From a checkpoint of a small transformer trained on Wikipedia: rotary positions.
Each number is 128 + 32 x the weight over its row's rms, rounded and kept within 0 to 255. Layers, rows and columns count from 0. Numbers have three digits each. The size before them is the row's rms in percent of the matrix's.

# layer 7 MLP down (transposed), 1792x448, rms 0.101, rows 1611-1632, columns 320-383
097:130115137091128176133096136119112121086109106150123134061137165131127113063099164074179113118136107125091182143139129069127165100148126066105153148117129116103138191096100171169113127126113105
102:071119151126146138142136078078110109118162137116133161133125105114100118097126141158119124160127184150232111115133097187158174117131195073170124120130129154078142132149043126131194114080106167
095:182120130110134096074121153106126178135124131178175131093142118140147096100105112093116147100177103152107142114097123132095111122110078153109108110160184165153084054073098140157129124169148167
088:116128067109135162114116088111156129087145147119135102132143119183198171067198183081119103133165105163071159091102110153094097152172142128103144158174115142126109128096118125147220108128112157
102:132155163163103074192116127132067128137153047167087144132139072142155089173145140127162127156128148121064102195170147122123142170155141134118140127159147062150070148042180116123084150169072157
097:133135102082143159077096143143156121167102024120108159094170140137095100144166097137128188128103128147071161144110092116086115177172146095170152123095118141086078130131120128135126093145148119
098:153165111091143135130109121086150122099056056187119190131142148087175150177085149119048119110065163107104131126118193109154116137129143123147092142162077167154147143136115172141117127115155092
102:124118089133116200104128133085115182101133128161147139134117146154156103127163113132156097111117100124108143076135125038147095154097137126150135093097118062106148125092140180141119137111151052
102:117118128154107090130135114153144125109166130100116109032105157110130140113087130118143154122117160116170093113152108150141117098130111157158160140056097163168127178112096162123091103114153096
107:114115174110178098126154103165159136108146223164192162085127130088132147146115157174079152136163161144153130123134042099082139140131082070184101124157168156137139109133136066165161168132148174
102:113095152124160122132149105088134190120090109092125158124118070097110141126116155112141092081162167122137157096167125147127084167095089110130165198149109112096113147153113115159178167137122156
105:160069132145198092122183140155135109137116155135141148096124171121138089131072135162129097117130137114136051110101127139114136108155130168163119083123215132081096130136119161118099105157190151
103:113120120120118136167124095117181117217082142125145168103113098155157129135114170202135096199110119138172116130105133116127130106105106133139089162106176108127146120134108112129115146109138120
102:092170114121153095119088140135175138129146144085100066091106140092051103094111131150120139083086124149090123105147100109099105229146131125120114168181159149147162120154090143132069211095163080
101:119125147106145150129091126176121094118105127138143121120116177113132108163131098077142143123077114185181105129201135161083165175083122091111112122155195136108137115148085173110193131133148135
105:133174162131132088176117147161082160151118125115114124132112182132117090168119103128107122181126149165170169171109099163105124121136211126109114125138168091085114153131127070075141105140111144
096:150114090114122147111127106151164115084113170096183230150087123139112177121112151085094123142180136128124101116155114136143119119201096150102187113113169095100093106085111160080085171088143165
100:109089135122112096155124082114130110119148132127114109205150085074153139102129099109137151113128117098120105143091109169085157100144156072084156127188109140101115108080182109138115141149075135
100:183145168151095070111174104149116142049157140130143190157082123117127088151109130159106142139179141101109140171093077131164170164093109148138149088131100194161050136140197173095126163126192145
101:121179055101174111099100128090131087123118135139065166104162098070146142106107110168158131087110145162127132133103145097089094148141126118135154121102186137107114105136122104170132164128164137
097:251161152134111109121097122061085143111155196144130119114203090161167133095100158082120112121113160123102145069090237118088131107110165159088157178129170129094122081162160113120103143160101176
103:045132205088097167107111072120084120048182082185126156147064151160101116120075077101129119126105071158152132087103172132152153177153133166088181109088183154093190133070128144138099160189176094
# layer 7 MLP up, 1792x448, rms 0.104, rows 1612-1632, columns 320-383
097:092092143122124158119126068073160069046115132093169135154089104129085076099182168123069133057163139134139150147110144130128131159138111076098134146146144115173111122152097113108168188150104119
088:120157138095073109109162123173166110114132089133148120176116156087123151181094110142083097103178104138158088110135197142148160145172135106112177161121114123131174089151147155075104162171132130
091:133147171094162143107130157144085150162098078188167143129133081114189137140136131141108131081138130104122147069104161118144142116108120125162084106100083135121087127130192167164145118129017075
097:076120124148118160124154143099086101135135126132184097129154078103133147152102133078117097119136067138119101150173037130052097159118146075133088083161145144112078139107129099111117097089132114
096:158160118108124142187105073155088158119120095144119090176115134149120098172142162123149128121086127192150106130154101137064126099083139099132105153170180055120117187137116111108149155098117140
102:109130143131122137149192163116114148133094135163117129120137139118086161163140144056117113103178180200084101136178123159089071080113117101114122111147141065151156133178136133127110155100114071
102:163145084126174147125132136131067099122177155152124110182112143093157128160091071160129136068068163055175118088119151075123135149106152122137118130100113063150127130101105076086157118188131079
107:145146159113102067147151117131155141138141177199128134160135140226103141147149124085178126123182142126113075127136079080161098145137119078102141087077093167152151138101089154147102159162084153
106:095087116131135104137108151115155133092146173156154149069126151110149146119145175179189158163114123120155130100109204144118125164110119086147116184202149126080092137116141100186146126138102175
100:129141077117119094170116129035077123159122171097161106092121121154131182178155184115107148144105129121079128150102113162106158117141164156098164068151092123166066116132165062121138127111163134
107:116129123106106139190117139114157147109132129100107154119138076145077152142106113121128077134134103099135127090151106114143170145055110191101149125078140090132130151105181164128169132130142202
105:176163162131150135109141131090158114155138116090149132089074134125105191146096154165171095152130138107103147159129159152117099149104162128176102137148140138165131150134128141110131118131096100
102:136128092074118193156134131183053091148129106103154120123137128133085166148099099099122129132115163101162187137100133145102156104133167087077149122198071083112106113137090137136084079160160103
105:083140158100136146184140119131171121102139090144131136098117063122111093088169131147116115126123119076131118146147138117124129218138127077114062147140150135095145146124066119133125119148128136
103:124100136089075104088081162139100141117083123136177152143132115089147110194104093126103093165202169100158110169112130129155089111093161158114109131163147144114134134151127089175170154095148135
101:128125133114098183114148131103119099159078176141157118106180082136108121094049097107056139091173126121119146115156120158188109167123091140176126160183088183117138065128053108142104139119113130
108:144124142110121134134155165132155101122183148165129105165143094091105124119175093113134121111125113145126097153134107126098060158089042125108114130104145129129104096123129114149129151144138120
101:132112166049122158103138117125134118062136178196139163149116141091118053138105116151156086144162089080114183098195118094109164142107121214128181093098104155113121142178110179117137085088157057
095:157098175120113145181102138115170089098154126127139083075152157146176056148138140128143103122178095138108168131113080125063138110132172124064092165155127123136084000171149106153124055153167118
101:238126076142123126201108128146184102106085116146154140121107133114076078080127175088165079102093102077119144226171069152128191111136100124143103087152129130131118077130131140092105114152129114
099:084089106172148175130137116130175129103111137074139145134108123090105111127132077160095136132132160202160161161089123120152113160161131157140169125149140108180151101139051119147141147108146097